From a checkpoint of a small transformer trained on Wikipedia: vocabulary 8192, no biases in attention or MLP.
Each number is 128 + 32 x the weight over its row's rms, rounded and kept within 0 to 255. Layers, rows and columns count from 0. The size above them is the row's rms in percent of the matrix's.

# layer 2 MLP up, 384x96, rms 0.0746, rows 326-361, columns 0-95
size [ 95  88 115 106  83 105  97 100 113  89  91  95  53  93  99  86 112  98 111  94 116 121 101  90  94  97  95 111 104 108 103 115 100 123 112 106]
[[ 94 149 122 145  85 112 169 101  90 191  81 120 164 171 116 110  63 102  91 125 168 116 142  76 179 144 102 131 168 144 199 118 116 182 112 196 124 181 147  93  93 153 137  95 114 143 141 148 126 141 135 157 173  97 113 154  86 178 114 117 135 176 131 112  91 138 169  71 155 120 146 163 106 142 138  96 151  72  77 122 146 135 215 139 115 102 126  91 130 127 153 168 153 142 113 117]
 [ 77 163 151 138 139 154 126 144 120  71 137 156 117 145 171 145 167 135 106 132 133 139 128 164  71 138 111 107  88 114  42  61 105 109 127 163 100 122  97 214 133 167 116 121 119 148 118  92  92  69 110 162 132 128 129 102 115 101 130 104 102 117 145 162  84 124 138 115 198 180 174 153 173 152 118  96 150 220 118 130 162 150  88 131 150 122 114 144 160 120  73 129 107 178 176 139]
 [ 94 111 119 173 113 122 100 127 161 167 162 139  77 191 154 139 110 145  74  92 152 140 114 101  71 173 119 137 139  92 106 139  88 102 166 166 101  55 191 160 108 137 172 140 108 100 138 126  79 142  90 182 155  89 137 131 104 133 194 169 112 110 177 147 153 104 109  73 128 129 110 108 100 141 158 142 197 146 128 112 162 148 150  96 161  68 111 160 126 155 146 140 121 139 206 126]
 [ 51 124 139 117 117  98 144  91 107 166  99 167 114 166 132 115  99 108 124 168 150  73 149  36 152 110 113 120 193  79 126 133 183 172 100 149  81 186 108 113 104 103  92 141 101 132 154 108 142 113  99 152 173 119  81 154  93 138 111  97 151 107 115 156  65 147  74 145 121 168 159 142 100 145 109 104 111  81 140 110 176 118 177  99 149 114  88  94 141 120 183 172 130 141  80 120]
 [164 134  77  96 138 131 171  65 138 175  91  57 147 190 120 136 126 124 133 106 134 118 129 103 152 155 113 140  96 140 136 105  96  82  89 141 141 194 130 164  99 174  72 146 152 140 126  86 132 117 136 194  94 138 117 106 136  82 121 148 118 209 224 111  99 118 165 142 113 147  99 143 103 195 112 143 110 143 113 143 126 109 140 114 159  84 123 102 126 125  91 152 143 182 193 111]
 [203 146 136 111 106 174 118 152 108 124 179  68 114 218 187 129  99 116 103 113 165 125 109 164 129  96 175 101 104 134  85 150  79 110 125  48 144 159 145 144  89 140 117  92 128 143 141 137 202 174 114 163  92 161 171 106 136 110 181 179 129 129 145 101 114 109 110 126 118 121  80  78  92 133 128  94 160 113 127 139 130  69 121 108 123 118 149 103 149 103 156 157 105 167 115  67]
 [103 213 163 156  84 155 119 123 136  93 140 117 134 129  80 129 141 116 146 168 109 190 183 112 170 138 117  69 165 159 167 158 139 102  93  84 145  96  70 125 169 143 131 153 140 171 137  35 161 135 151  99 176  88 108 173 148 118 166 124 179 149  90 114 126 118 138 150  99 115 117 130 149 114 144  44 135 161 116 167 109 143 141 124  98  60  81 125 163 110 132 131 107 104 121 102]
 [163 142 113  91 136 150  92 140  95 192  64 108  77 143 135 107 114  98  94 132 145 122  86 103 131 138 106 118 123  99 149 121  98 119 112 108  70  80 112 106 148 121 149 170 180 107  81 150 194 186  83 128 161 165 182 139 118 141 102 157 146 140 154 122 123  81  99 185 125  69 154 118 116  66 166 168 111 178  66 118 173 133 130 139  70 137 147 168 178 172 126 131 144 161 123 100]
 [150 132 120 143 126 111 108 126 172 111 160 136 140 155 181 159 151  86 173 135 159 109  91 113  97  93 132 116 123 128 156 154  52  94 173 185 153 139 124  48 118 146 138 133 174 108 104 105 149  80 137 159  97 184  47  99 150  76 144 104 116  84 181 120 107 138 189  92 152 138  92 122 117 141 145 105 160 116 114  87 172 127  94 171 131 113 126 114 129  66 161 164  80 176 134 172]
 [175 122 146 145 144 106 100 146  96 142  55 145 104 120 119 150  45 151 136 110 144 166 164 167  73 142 121 143  81  88 101 200  96 104  54  92  56 123 190 132 125 143 145  83 110 164 129 137 146 126 145 158 168 150 148 119  78  96 102 117 128 115 166  88 128 127  84 123  99 129 101 151  66 123 107 196 174  94 122 139 156 128 146 122 152 150  85 111 159  99  93 128  97  83 123 125]
 [117 168 110 190 102 136 141 107 120 155 150 136  85 167  59 125 109 128 150 134 108 184 169 154 149  85  80 142 119 111  61 146 118 119  89 164 137 152 139 156 134 181 174  97 109 151  85  80 128 121 183 190 146 128 103 114 120 133 134 116 103 137 110 117 140 152 140 132  88 142 119 163 192 151 168 128 130 119 194  65 117 147  78 164 111 143  36 150 142 129 183  90 117 119 148 172]
 [167 101 150 137  90 132  77 118 162 135 127 137 122 130 184 132 127 112 181 136 114 144 118  86 154 131  91 174 153 124 183 150 158 113 188 154  84 156  82 128 181 174 161 176 151 105 124 143 187 104 154 104 114 121 124  79 134  83 107 112  81 101 188  98 113  37 156 147 187  90 200 111 153 139 140 165 116 141 127 159 196 130 126 142 156 124 145 114 139 120 156 130 143 167 179 141]
 [107 127  72 103  90  84 126 114 131 177 107 129 174 173 157 142 107 148 117 185 157  81 154 130 151 125  90 148 174  73 114 144 107  88  65 158  95 118 136 130 179 152 147 162 145 124 128 117 112 124 108 116 175  66 145 108  74 121 110 126 131 102 129  61 138 170 141 150 139 136 134 116  64  84 121 106 132 147 130 118 174 129 180 197 159 150 104  75 102 114 167 110 145 157 125 223]
 [139 123 149 173  42 117 151 126  98 125 144 103 122 174 123 118  87  62  36 161 155 103 136 115 115 159  93 214  97 137 155 140 100 120 139 201 114 160 180 156 144 173 105 126 132 100 107  95 123 125 168 142 102 139  71 133 159 165 121  98 137 108 154  67 115 157 165 204 135 104 100 132 143 116 173 129 144 127 149 104 150 108 147 129 157 125 141 143 160 179  90 137 101 164 111  88]
 [ 72 152  88 175  99 101 139 100 153 145 139 131 105 145 125 126 111 130  90 143 142  96 127 129 133  89  99 141 116  96 131 117 186 143 156 155 117 158 111 180 215 164 159 108 114 147  88 146 162 102  64 130 172  80  86 109 206 142  54 120 151 181  93  95  76 165 113 100 133 141 150  95 150 120 158 168  92  92 145 132  97 107 134  99 146 164  85 160 168 142 177 130 120 106  83 162]
 [ 82  95 146 174  83 165  78 153  96  75  83 142  93 100 127 131 122  73 155 146 135  98 135 142 140 106 176 123 124 150 140 167 121  99 141  80 193 132 139 101  99  98 202 116 162 167 124 164 147 155  79  91 130 150 114 121 159  70 175 143 113  84 153  94 108 163 192 184 149 156  93  76  74 165 158 124 124 123 204 154 123 108 136 146 128 151 142 143 141 149 110 158 161 152 149 140]
 [122 129 141 168 164 157 122 164 161 133 172 102 159 188 135 162 166 154  79  79 137 141 107 106 140 107 173 104 126 122 156 104 113 168 122 142  80  92  71  89  76  80  93 139 118  84 128 103 164  77 150 123 111 144 106 101 124 194 169 138 161 191 113 168  83 171 171  83 131 180  80 116 106 104 131  45 141 158 138  76 145 137 165 133 155  99 149 126 152 141 120 117  92 123 157 103]
 [159 109 143 184 116 153 113 187 134 126  99 119  98 128  45 142 149 157 132 142 138 115 231 149 136 140 177 123 191 107  99  90 131 123 106 124 107  98 143 130 143  95 120 152 144 183 125 141 109 137  85 104 115  82 113 162 185 106 145 126 194 139 116 141 149 152 158  98  74 141  75 146  66 138 104 118 137 173 165 187 130 131 151 126 160  92 117 158 145 146 127 128  57 166 107 183]
 [101 176 142 146  22 144 134 119 121  95  64 129  95 147 167 168 131  92 102  94 162 102  52 120 114 147 148 124  69 145 148 174 124 127 180 124  78 111 171 126 114 118  74 171  92 143  72 138 125 155 103  79 184 188 159 162 134 139 108 123 138 173 164 123 131 167 129  90  65 105 123 154 146 120 189  96 132 167 132 114 147 135 107 117 154 133 125 117 121 181 148 131 129 115 108 148]
 [136 143 141 114  94 113  91  85 159 135 123  78  94 123 175 146  80 194 133 104 131 107  87 146 139 102 109 116 180 100 132 136 129  54 152 182 138 142 159 101 139 141 184  95 137 110 150 128 150  99  92  92 122  83 167  75  92 152 150 117 135 199 145 137 166 135 141 156  92 100 140  90  63 150  99 133 123 116 172 126 141 155 133 167 178  72 160 162 209 158 161 150 126 111 129  70]
 [134 110 114 148 114  93 120 141 147 177 112  84  89 131 111 181 143  96 135 180 132 165 155 118 171 124 114 134 184 201 156 100 179 195 140  76  98 151 179 125 118 146 117 117 153 105 102 169 147 145 173 124 130 118 100 102  73 146 110 124  67 123 156 146  97 173 144  72 142 166 141 121 116 125 141 151 155 115 103 174 151  76 136 190 132 132  55 111  91 107 162 162  49 143 125 156]
 [128 112  83 145  85 174 128 128 150 111 122 144 123 135 142 117 136 136 142 103  88 156 195 149 132 146 103  51 146  97 151 163 216 111 131 107 103 113  54 114 140 104 141 107 131 183 141 136 109 194 169 137 135 134 132 106 115 118 173 202 149  79 107 104  92  89 157 135 150 124 133  96 164 148 116 126 116 163  67 143 166 171 132  89 129 138 187 173 122 103 188  83 110 141 159 182]
 [ 76 121 140 174 142 118 126  95 139 133 155 176 115 114 175 126 150  63 140 179 158 169 115 113 117 122 146 127 137  56  80 183 164 137 124 128 190 135  59 122  91 108 195  87 123 133 117 162 187 140  76 148 171 184 151 111 137 156 199 109 135  98 123 175  85 121 103 146 160 153 177 111  87 103  94 119 134 146 145 105 113 120 122 152 137  98 159 205 143 143 153 145 125 114 137  99]
 [ 75 160 113 159  96 105 105 113 119 156 137 166 111 174 125 109 135 107 183 107 134  56 128 138 206  58  65 113 105 134 107  92 128 104 125 119 108 143  87 137  73 114 102 159 192 109 114 103 127  76 125 100 125 149  89 141 153 104 114 105 132  76 133 141 177 191 182 111 152 151 135 132  92 164 148 118  72 139 125 150 162 104 184  88 143 168  94 177 135 134 157 106 135 179 165 145]
 [ 64 185 105 180 147 153 121 100  99 117 107 107 117 107 144 113 130  92 103 122 121 132 151 148 159 167 126 159 140  99 140 147 177 158 162 124 102 149 118 147  87  71 116 234 109 112 110 162 128 157 142 133 140 148 133  68 102 156 167 141 161 190 132 111  86 113 155  58 137 158 148 104  95 141 188 146  88 170 111 149 176 137 127  72 182 162 166 121 154 139 154 115 183  89 119 101]
 [173 143 132 129 113 153 176 123  76  96  95 179  99 142 149 146  73 128 147 173  76  70 115 110  94 164 135  94  92 166 146 139 165 124 154 125  99 135 119 118 130  92 130 146  80 117 173 109 117 185 167 110 174 155  62 125 175 131  81 137 177 139 199 166  83 167 160 171 129 102  75 134  99 115 136  80  74 131 124 127 171 155 124 139 165 166  99  73 170 132 153 143 134 142 132 101]
 [145 165 143 100 182 115  88  77 137 166 160  56 101 182 145 157 152 108 184 141  76 129 105 105 148 137 127 115 189  92  96  60 144 100 118 103 130 142 153 173 159 152 134 148 136  98 196 127 130 120  93 187 156  99 123 147 120 129  69 142  81 152 105  97 113 124 149 178 136 120 132  97 102 137  86 102  96 107 105 135 157 105 101 148 227 108 119  92 127 169 130 124 157 150 124  76]
 [155  77 133 108  79 159  96 145  80  76  93  93  95 135 138 169 143 168 131  64 149 136 121 156  95 133 148  84 120 125 169 163 140 103 137 126  96 127 124 112 122 114  96 134 175 156 106 118 104 155 117 140 138 119  95 225 127 138 127 115 106 110 112 118 175 115 154  94  61 135 139 100 145 141 165  98 137 162  48  97 158 162  91 131 103  94 119 106 176 166 101 116  78 105 213  71]
 [136 110 113 157 142 178 103 116 124  71 137  61  55 151 160 150 169 164 103 105  93 135 175 171 114 139  59 101 147 141 170 150 118 100 183 131 143 132 129 127 147  40 123 106 132  83 181 132 116  92 133 143  93 132 149 101 143 126 156 177 123  82 160 127 128 103 149  76 147  77 122 102  76  94 174 140 158  85 126 117 159 157 148  84 113 135 150 164 165 174 136 145  69  94 156 119]
 [120 109 105 120 135 115  90 111 124 161 162  75 119 195 150 107 143 141 110 118 126 169  40 163 163 104 132 139  95 154 161 115 147 132 187 143 103 130 109  99 137  30 120 189  83 124 122 119 185 121  98 171 147 165 126 160 168  86 108 133 144 116 178 132 135 142 140 138 149  65  97 110 113 147 171 105 124 111 113  94 136  88 157 112 178 126 101 187 136 121 135 197 102 174  99  81]
 [ 68  73 163 146 132 137 142 128 118 153 128 146  95  95 187 121 140 120 126  94 156 102 122 145  80 117 171 116 117  85  49 237 109 122  98 117 146 140 114 163  92 116 141  89 142 152 118  79 152 133  75  77  70 145 170 118 146 156 176 136 149 128 163 114 112 125 134  73 116 212  96 141 112  97 125  97 124  94 170  82  76 147 111 140 108  91 118 137 115 134 166 159 121 126 169 135]
 [ 59  99  38 136 181 181  92 116 132 139 113 110 137 103 124 108 131 112 145 121 179 121 114 162 136  87 141 158 132 136 143 103  88 161 185 169  76  84 134 119 125  85 116 124 144 117 149 128 124 102  77 184 116 123  95  97 151 124 112 143  68 132 105  70 144 159  86  63  91 191 108 157  45  57  86 133 138 150 133 135 125 155 129 127 140 118 170 107 135 112 106 138 147  98 153  99]
 [168 160 110 134 103 178 100 176  98 111  70 128 139 132 109 157 124 154 132 135 115 118  80  86  78 185 111 105 111 162 172  95 139 152 132  86 165 109 142 133 128 108 122 139 159  80 193 104  98 115 192 135 165 117  80 201 170 110 113 144  75 171 120 113 171 150 123 138 123  58 194 141 104 149 160 150 146 152 132 172 162  82  83 193 161 137 130 136 139 145  84 109 104 129 149 107]
 [116  90  69 183 106 177 136 170 107 173  91 137  83 121  91 132 148 101 106 137 126  74  60 103 132 109 150  71 115 147 149 157 153 159  99 160  87 117 170 174  85  93  93 112  95 127 153 126 106  66 177 140 123 131 116 135 115 120 110 146 105 125 180 133 171 177  91  91 129 103 156  94  83 184  97 134 145 136 146  87 151 132 139 147 113 134  90 183  81 143 154 122 147 118 218 144]
 [122 137 117 156 151 131 188 114 123 208  91 146 111 153 135  55 117 138 176 132 144 171  70 124 189 131 131  82 151 104 133 182 130 131 136 117 136  90  96 101 171 124 187 179  86 134 134 163 185 123 101 117 144 114 114 123 102 131 107 177 106 154 168 150 142 209  88 156  88 117 163  99 136  91 125 137 139 101 151 116 134  85 166 130 154 145 118 187 122 114 174 138 123  39 118 112]
 [135  81 117 169 103 169  85 136  88 131 155 120  89  90  54 136  76 147 141 120  84 113 110 139 118 140 193 120 101 155 192 103  86 125 150 178 110  56 154 108 168 152 139 160 175 115 150  61 110 122 171  97 123 154  93 148 156  76  83 100  76 131 133 111 153 110 130 106 125 106 148 127  78 134 145 144 144 111  94 149 146 143 168  98 192 151 136 109 158 140 149  71 107  77 158  90]]
# layer 2 MLP down (transposed), 384x96, rms 0.0743, rows 326-361, columns 0-95
size [ 91  70 123 117  73  89  81 130 141  88 100  92  67  83  93  83 123  81 120  99 144 137  94 100  99 103  93 107 101  84  96 123 111 145  98 111]
[[ 82 118  75 146 115 124 121 177 102 102 179 157  69 187 102 163 145 144 165 170 102 131 125  76  77 108  82 134 132 113 147 130 150 154 120 188  99 159 102 160 155 120  53 157 101  94 173  88 130 116 138 169  83 188  94  64 141 151 101 129 115 140 168 137 151 155 121 133 117 149 128 153 138 156 155  80 104  99 125 112 111 196  73  90 155 121  69 159 143 104 132 129 100 153 113  89]
 [110 134  94  99 125 150 102 198 167 129 122  90 147 145 125 115 180 132 171 141 154 135 181 128 171 141 107 136 141  97 144 153  85 118 155 110 179  91 103 132 110 148 101 182  97 148 135 123 150 121  83 138 117 155  78 160 188 149 148 221 187 151 101 108 180 108 142 111 189 127 118 149 154 118 121 144 185  74 157 143 117 138 103 147 104 109 164 119  86  64 101 106 141 156  94 205]
 [129  68  73 120 145 102 150 116  74  96 140  90 158 159  86 107  78 153 155 121 147 112 127  35 151 143  91 117 156 132 129 107 153 109 106 105  77  70 122 152 138 117 136  98 134 133 108 116 131 135  88 129  78 151 163 114 139  69 127 116  80 116 109 163 129 190  90 135 106  59  90 171 112 126 171  73  49 151 137 121 172 148 153 104 166 110 121 121 111  87 112 163 100 133 182  98]
 [124 153 130 121 148  92  87 125 142 112 185 171  87 113  77 212 106 162 123 103 167 154 102 107 138 162 125  80 125 177 149 114 147 136 136 161 121 131 105 136 114  84 167 109 112  66  64  88 153 121 162 124 114 147 134  77 131 137 128 147  22 136 155 128 122 106  73 108 158 138 161 109 132 150  92  75  69 174 134 154 155 171 115 133 160 131 129 187 115 101 121 161 141  92 173  93]
 [ 87 109 145 134 121 116 181 156 154 157 169 156 107 142 133 154  59 107 113 135 166 157 143 136  72 143 186 194 141 202 142 146 158 122  98 135 134 161 100 125 165  99 146 141 145 132 118  73 129 173  99  23 141 101 123 126 143 132  69  79 158 109 124 137 189  97 109 125 133 124 109 135 148 173 138 114 128 222 103 102 154 130 126 126  79 154 161 143 162 145  81 119 115 103 142  94]
 [139 108 137  91 149 146 113  98 138 189 142 141 145 105  87  91 157 120 192 158 135 142 141 189  92 129  84 145 134 136 125 147 166 159 174 151 140 137 161  85 115 164 149  51 122 153 174 132 169  72  71 164  95 146 104 131 131  89 137  99  95  94 120 128 189 149  97 191 108 166 156 152 181 119 167 118 142 186 159  99 102 185  94 113 122 158 130 124 166 105 178  72 131 136 165 126]
 [ 96 137 167 220  79 149  83 113 142 106  98  75 138 112  99 170  84  66 132  52 122 102 153  85 142 142 116 112 127 120 129 155  98  73 148  81  96 165 145 110  93 130 132 142 159 116 119 162 111  63 143 177 161 133 150 100 100 106 152 150 108  91 107  74 100 124  96 115 182 158 164 157 149 126  94 111 116 116 123 188 141 146  73 116 132 150 152 177 115  92 137 107  85  97 122 179]
 [213 177 160  39 131 105 151 146 138 125 111 108 134 163 111 147 132  85 129 143 176 168 155 136 138 133 154  89 167 199 102 130 172 143 168 153 111 175 112 168 123 126 186  81 190 126  76 156  68 148 140  95 131 126 107 184 100 165 118  94 151 156 111 161  79 101 146 105 108 172 141 141 136 127 144 138 181 124 102 155 156 164  81 166 122 124 123  88 126 101 116 132  83 114 142 110]
 [ 54  80 177 114 114 113 136 106 147  98 110 133  99  49  85 156 129 138 127 126 152 119 118 120 125 109  87 117 144 104 126 108 102 141 169  95  93 114 131 143 128 113 109 182 130 137 156 154 151  88 116 138 105 162 149 133  89 164 166 139  82 100 140 103  91 156 140 125 175 170 184  84 132 174 127  35 137 132 128 185  73 205 106 124 177 152 158 112 167 159 146 132 153  64 169 126]
 [140 106  86  84 128 109 191 105 120 100 106 123 140 136 155 108  97 192  91 106 142 176 101 164 118 155 141 142 114 142 123 121 121 175 124 124 118 205 135 111 132 126 123 112 127 134 106 146 156 118 144  91 161 112 160 120 177 122  95 172 134 121 128 180 147 132 111 150 177 184  88  95 136 176 160 166 206 130  92 200 147 131 161  74 184  66  82  97 143  79  94  82  95 159 116  97]
 [108 138 126 147 166 142 137  99 169 142  70 130 127 173 108 203 108 134 154 153 180 108 123 212 117 143 133 135  93 124 159 154 176 129 139 167 111 196 132 162 127  93 130 142 117 166 138 188  97  81 137 177 132 107  98 116 157  80 172 140 130 128  93 139 151  77 137  91 162 172 103 137 149 131 152  83  98 139 112  96 116 158  77  95 150 104 155  26 128 125  68 151 152 147 141 122]
 [145  93  81 112 169 168 211 159 152  98 123 124 130 107  99 189 179 120 133 127 116 137  93 177 173 139  98  90 127 126 151 166 101 188 165 105 115 116 118  50 141  97 140 100 195 145 156 134 115  89 110 169 167 151 135 110  87  99 165 115 119 123 148 146 136 174 126 144 112 194 142 100 121 106 125 160 125 114 107 102 130 124  87  94 120  52  93  96 173 112 126  88 176 141 130 193]
 [ 89 126 147 144  60 138 115  69 116 136 102  97  80 152 165  74  93 122  85  96  78  87 111  90 135 131  95 156  99 126 103 128 147 126 157 122 136 139 115  42 158 177 132 156 157 137 129 129  88  29 116 118 124 149  91 172 126  82 109 115 162 116  96 121 144  70 131 112 128 141 107 147 116 131 147  87 148 109 147 196  97 158 151 175 102 133  95  92 207 142 151 134 116 101 121  81]
 [ 99  53 164 126 142 153 120 105 133  83 109  68  97 142 170 135 119 149 135 134  96 145  69 132  99 147 110 121 109 160 128 121 112 116 163  69 147 161 138 141  53  76 150 135  98 130 121 142 146 117  86 167  90  89 108  51 135 129 128 113 115  92 138  96 164 165  80 138 103 115 199 127 153 108  88  84 123 102  60 120  72 141 159  81  82 144  89 108 127  89  88 136 106 167  86 112]
 [156 114 125 127 104 122 123 154 108 104  96 133 161 142 137 126 105 148 151 114  56  68 128  87 118 150 124  74  96 171  94 163 112  94 119 141 130  81  92 109  96 169  75 141 121  91  92 126 151 141 164 199 128 199 167 128  73 129 122 136 139 138 154 148 167  95 149  86 107 139 119 188 133 112 159 106 179 158 149 174 156 163  96 174 120 139 127 193  79  42 108 152  97 117  94 109]
 [180 118 146 121 192 148 127 133 116 127 144  85 168 129 126 135 186  88 127 153 118 171 106 146 130 175 174 125 106 110 163 152 191 137 158 171 142 141 168 156 128 133 138 146 189 137  85 162 139 141 115 181 137 132 156 115 202 136 110 111  86 168 123 170 119 148 214 155 141 176 142 142 167 181 141 144 111  91 107 142 141 153 144  86 138 176 130 171 140 204 111 134 141 119 209 151]
 [ 77 119  85 106 120 137 141 103 116 100 138 119  71  89 162  91  78 160 193 114 110  83 179 135 113  93 105 114 144 155 136  60 143 151 126 131  90 144 205 152 172 142 143 111 120 140 136 189 141 167 138 165 177  92 118 109 124 128 129 165  61 118 137 112  59 126 138 114 165  81 172 163 140 112 129  98 146 115 141 182 141 127 102 133 171 149 175  97  89 150 102 142 208 157 157 134]
 [126 100  88 139 139 174 123 125 115 107 114 187 132  80 110 134 132 133  85  54  91 136  82  82 137 162 150  89 165 125 123 116 133 181 184 118 189 133 145 107 137 163 160 126 159  87  87 154 118 122 134 173 118 108 137  91 131  98  96 111 109 150 107 124  17 134 153 138 147 109 218 128 120 154 108 107 159 150  83 103 125 122 181  96 132 145 113 184  69 152 171 105 136 106 130 164]
 [ 94 121  81 144 172 162 136 120  90 169 164 135 184  46  96 106 129 118 122 132 151 131 118 167 134 149 189 187 104 133 132 115 142  82 157 115 118 140 183  87 131 169 177 155 107 126 155  93  96 161 146 123 102  80 124 103 143 159 145 146  65  75  59 168 138 137 107 174 132  82 169 113 131 128 136 114  84  90 123 131 193  84 143 172 137 156 136 132 166 155 156 166 175 101 162 138]
 [150  79 118 114 181 117 130  66  97 136 133 138 173  99  99 151 173 185 138 152 150  98 148 186 147 125 142 114 117 143 103 162 111 128 175 134 178 133  38 172 177 108  82 135 165 177 101 144 127 119 110 156 168 180 158 100  67 211  93  98 166 118 126  82 167 132 151 103 129  83 119 116 151  98 112 140 156 114 149 163  75 104 131 115  85 138 100  98 105 144 127 115 167 137 153 103]
 [127 126 171 124 123  41 222 168 106 147 144 160 119 132 162  92 167 145 139 159 140 151 155 124 137  24 166 185 157 137 105  52 122 119 139  85 143 145  75 120  91 110  75 148 117 102  87  90 150 105 129  98 107 100 130 133 140 174  99 152  77 132  98 137 124 134 118 112 115 103 145 112 167 125 116 140 151  87 179 148  82  91  88 167 126  78 136 149 159 119  90 150 134 105 138 129]
 [116 144 162 128 139 140 156  97 112 115 127 102 134 136 141 142 138 166 137 120 142 115 105  90 112 154 163 107 116 151 155 117 148 177 138 128 138 167 183 139  61 115 131  62 168  96 101  65  61 142  88 132 133  92 164 122 112 150 114 132  47 141 104  85  84 142 134 100 167 163 178 165 234 156 120 121 130  59  63 138 164 152 165 131 115 174 108 136  97 146 128 134 164 146 166 105]
 [123 153 135  99 144 113 127 139 133 117  30 122 174 142 112 157 149 134 114  78 118  82 150 119 150  53  99 138 154 154  69 162 131 100 151 102 103 136  70  97 130 120 135  72 148 158 136 106  88  62  91 135  36 145 130 128 159 158 144 160 112 102 118 117 113  88 103 107 104 185  93 153 133 106 137 108  86 137 150 143 160 117 127 193 111  89  92 161  90  86  96 177 136 179 148 132]
 [164  52 118  94 189  88  60 133 124  73 127 118 166 122  75 131 137 131 107  88 152 116 133 155 114 140 176  56 146  97 134 125 142 126 114 146 121 140 118 130  60 100 157 109  79 120 128  93 158 164  71 130  68 131 110 118 160  82 131  94 116 141  96 101 105 112 165 128 103 156 156 121 159 189 181 126  99 135 155 157 141  96 194 149 143 110 109 126 134 174 124  75 150  73  88  97]
 [168  80 182 107 164 146 125 129 134  55  70 128 169  89 114 160 154 135  92 112 125 146 121 106 147  78 140  76 141 190 124  84  91  95  77 111 136 111 131  78 139 137 145  86 112 107  80 114 105  89 107 150 105 129 131 183 184 168  89 123  93  84 141 108  97 101  87  81  92 112  86 121 152 138  61 169 111  65 142 110 155 166 114 159 124 109  92 146 101  96 128 137  96  95  95 105]
 [103 117 132 114 141 100 120 125 179  83 101 174 197 137 138  99  67 147  95 123  73 175 141  80  71  76 149  98 136 156 122  81  93 153 140 113 185 138 123 145 131 129  52 131 156  99 118 156 173 139 134 117  97 104 129  89  88 101 124  81 127 126 106 157 121  63 108 110 128 123 124  35 200  97 124 151 141 144 139  86 145  80 127 132 162 121 133 156 105  71 145  85 135 147 124 100]
 [153  76 113 125 117 166 119 177 159  77 177 147  79 120  80 128 129 164 132 163  61  92 100 145 101 162 109 158  98 142 203 109 143 134 143 124 157 130 157 159 138 124  74 131 176 100 128 177 144 181 111 163  97 121 122  78 139 112 110  81 147  70 144 206 166 114 113 115 111  79 137 125 129 117 174 118 122 126 130 167 109 189 168  87  69 146 140 150 109 175 107  79 118 100 138 147]
 [152 171  99 134 105 108 102 111  91 134  88 167 146  80 114  92 123 115 158 160 113 128 105 150 114 133 121 149 133 177 165 132 165 130 157 117 177 136 176 167 125 110 129 177 103 178 124  79 112 175 102 115  92 167 110  81 122  99 141 118 192 100 148  88 152 187 147 109 103 121  63 112  85 139 116 180 108 135 183 128 155 153  89 120  73 125 148 139 179 132 147 154  88 113  21  92]
 [127  98 137 124 166  96 129 131 137 136 170 165 165 106 110  97 116 142 130 148  86 155 150  78 147 124 124  95  98  88 160 119 110  99 149 158 146 110  78 100 155 125 115  27 150 141 125 120 111 189 175  71  65 100 111 136 138 141 170 104 137 174 176 140 134 129 173 153 103 129  91 170 119  74 107 111  53 171 181 164 103  85 194 104 123 145  87 122  67 140 135 101 120 152 134 145]
 [137 111 159 153 101 184 127 142 115 135 128 123  90  70 140 100 173 116  71 117 172 110 122 146  91 160 150  65 117 168 111 180 125  92 111 153 208 133 146 141  56 193 132 145 146  76 136 152 113 110 166 115 101 125 131 146 113 178 141 143  75 135  60 200  84  98 103 122 122 157 144 122 149 133 147 109 182 136  81 169 153 140 153 167 111 126 130 121 116 125 103  70  95 131 177 167]
 [150 122 152  93 141  90 148 111 153 120 139 161 167 167 164 130 155 106  74 137 120 151 161 107 147 128 111 173 166 158  69 189 103  66 171 106  95 129  90 109 124 176 137  58 114 160  96 159  98 114 108 120 108 183 101 136 119 101 138 110 128 124  97 160 103 137 130 183 155 135  97 164 141 100 124 129  99 150 155 181 168  73 128 148 137 100 111 223 101  92  98 163 164 202 128 162]
 [170  96  85 140 120 164 112 151 100 123 140 121 153 129 167  82 120 155 118 147 111 124 181 120 169 104 194 140 159 123 125 183 158 142 140 129  83  82  71 125 111 156 118 113  99 156 101 107 106 140 157  95 127 121 147 156 125 150 133  90 106 152 115 134 153  94 211  49 152 108 122 132 101  96 122 179 112  35 174 172  83 109 136 129 162  81  56 175 121  93 114  96 115 119 124  83]
 [147 109 107 141 133 115 160 115 190 138 122  97 126 167  67 121 150 148 109 119 120 137 141 156 193 101 180 157 178 169 145 169  94 172 131 100 109  98  84 149 217 157  93 180 108 221  81 105 153 180  80  76 125  77 155  82 125 144 115 114 163  98  98 148 165  97 105  99 118 119 130 129  91 167 164 164 128 127 140 123  81 129 137 103 146  97 126 114 157 102 137 131  90 134  88 132]
 [123 139 134  72 101 145 122 116 149 181 129 110 119  93  49 109 144  79 124 100 135  96 135 198 125 111  75 106 114  65 157 208 121 176 142 144 147 128 133 132 157 146 143 113 140 193  69 145 114 181 164 145 159 168 116 127 119 138 143 117 172 124 124  77 129 147  41 148 113 150 120 141  62  96 157 131 106 121 189  78 119  93 170 148 168 155 137 142 132 130 153 152 107 163 166 117]
 [121 184 137  85 114 132 118 135 121  84  72 161  66 125 167 125  95 164 183 132  71  69 111 144  55  75 117 134 153  95 154 111 116  97 160 153 156 135  96 161 154 103 126  99 155  97 107 112  93 180 122  79 114 129 111 119 102 150 104  97 135 108 137 128 124  56 154 164  82 109 121 154 100 111 135  83 128 169 136 148  86 146 103 112  83 154  90  88 112 133  59 166 130 197 109  90]
 [137 138  78 155 102 115 176 176 186 129 102  89 127 219 149 148 133 105 145 179 121 123 146 156 194 100 125 138 176 179 143 126 148 135  97 122 108 125 102 144 173 135 119 158 185 189 164 111  90 157 138  67  93 103 128 163 167  78 136 133 137 132 124 161 158 102 174 129 137  82 107 128 104 127 172 180 155 158 183 127 111  69 104 106 104 121 121 101 146 105 103 115  83 185  95 109]]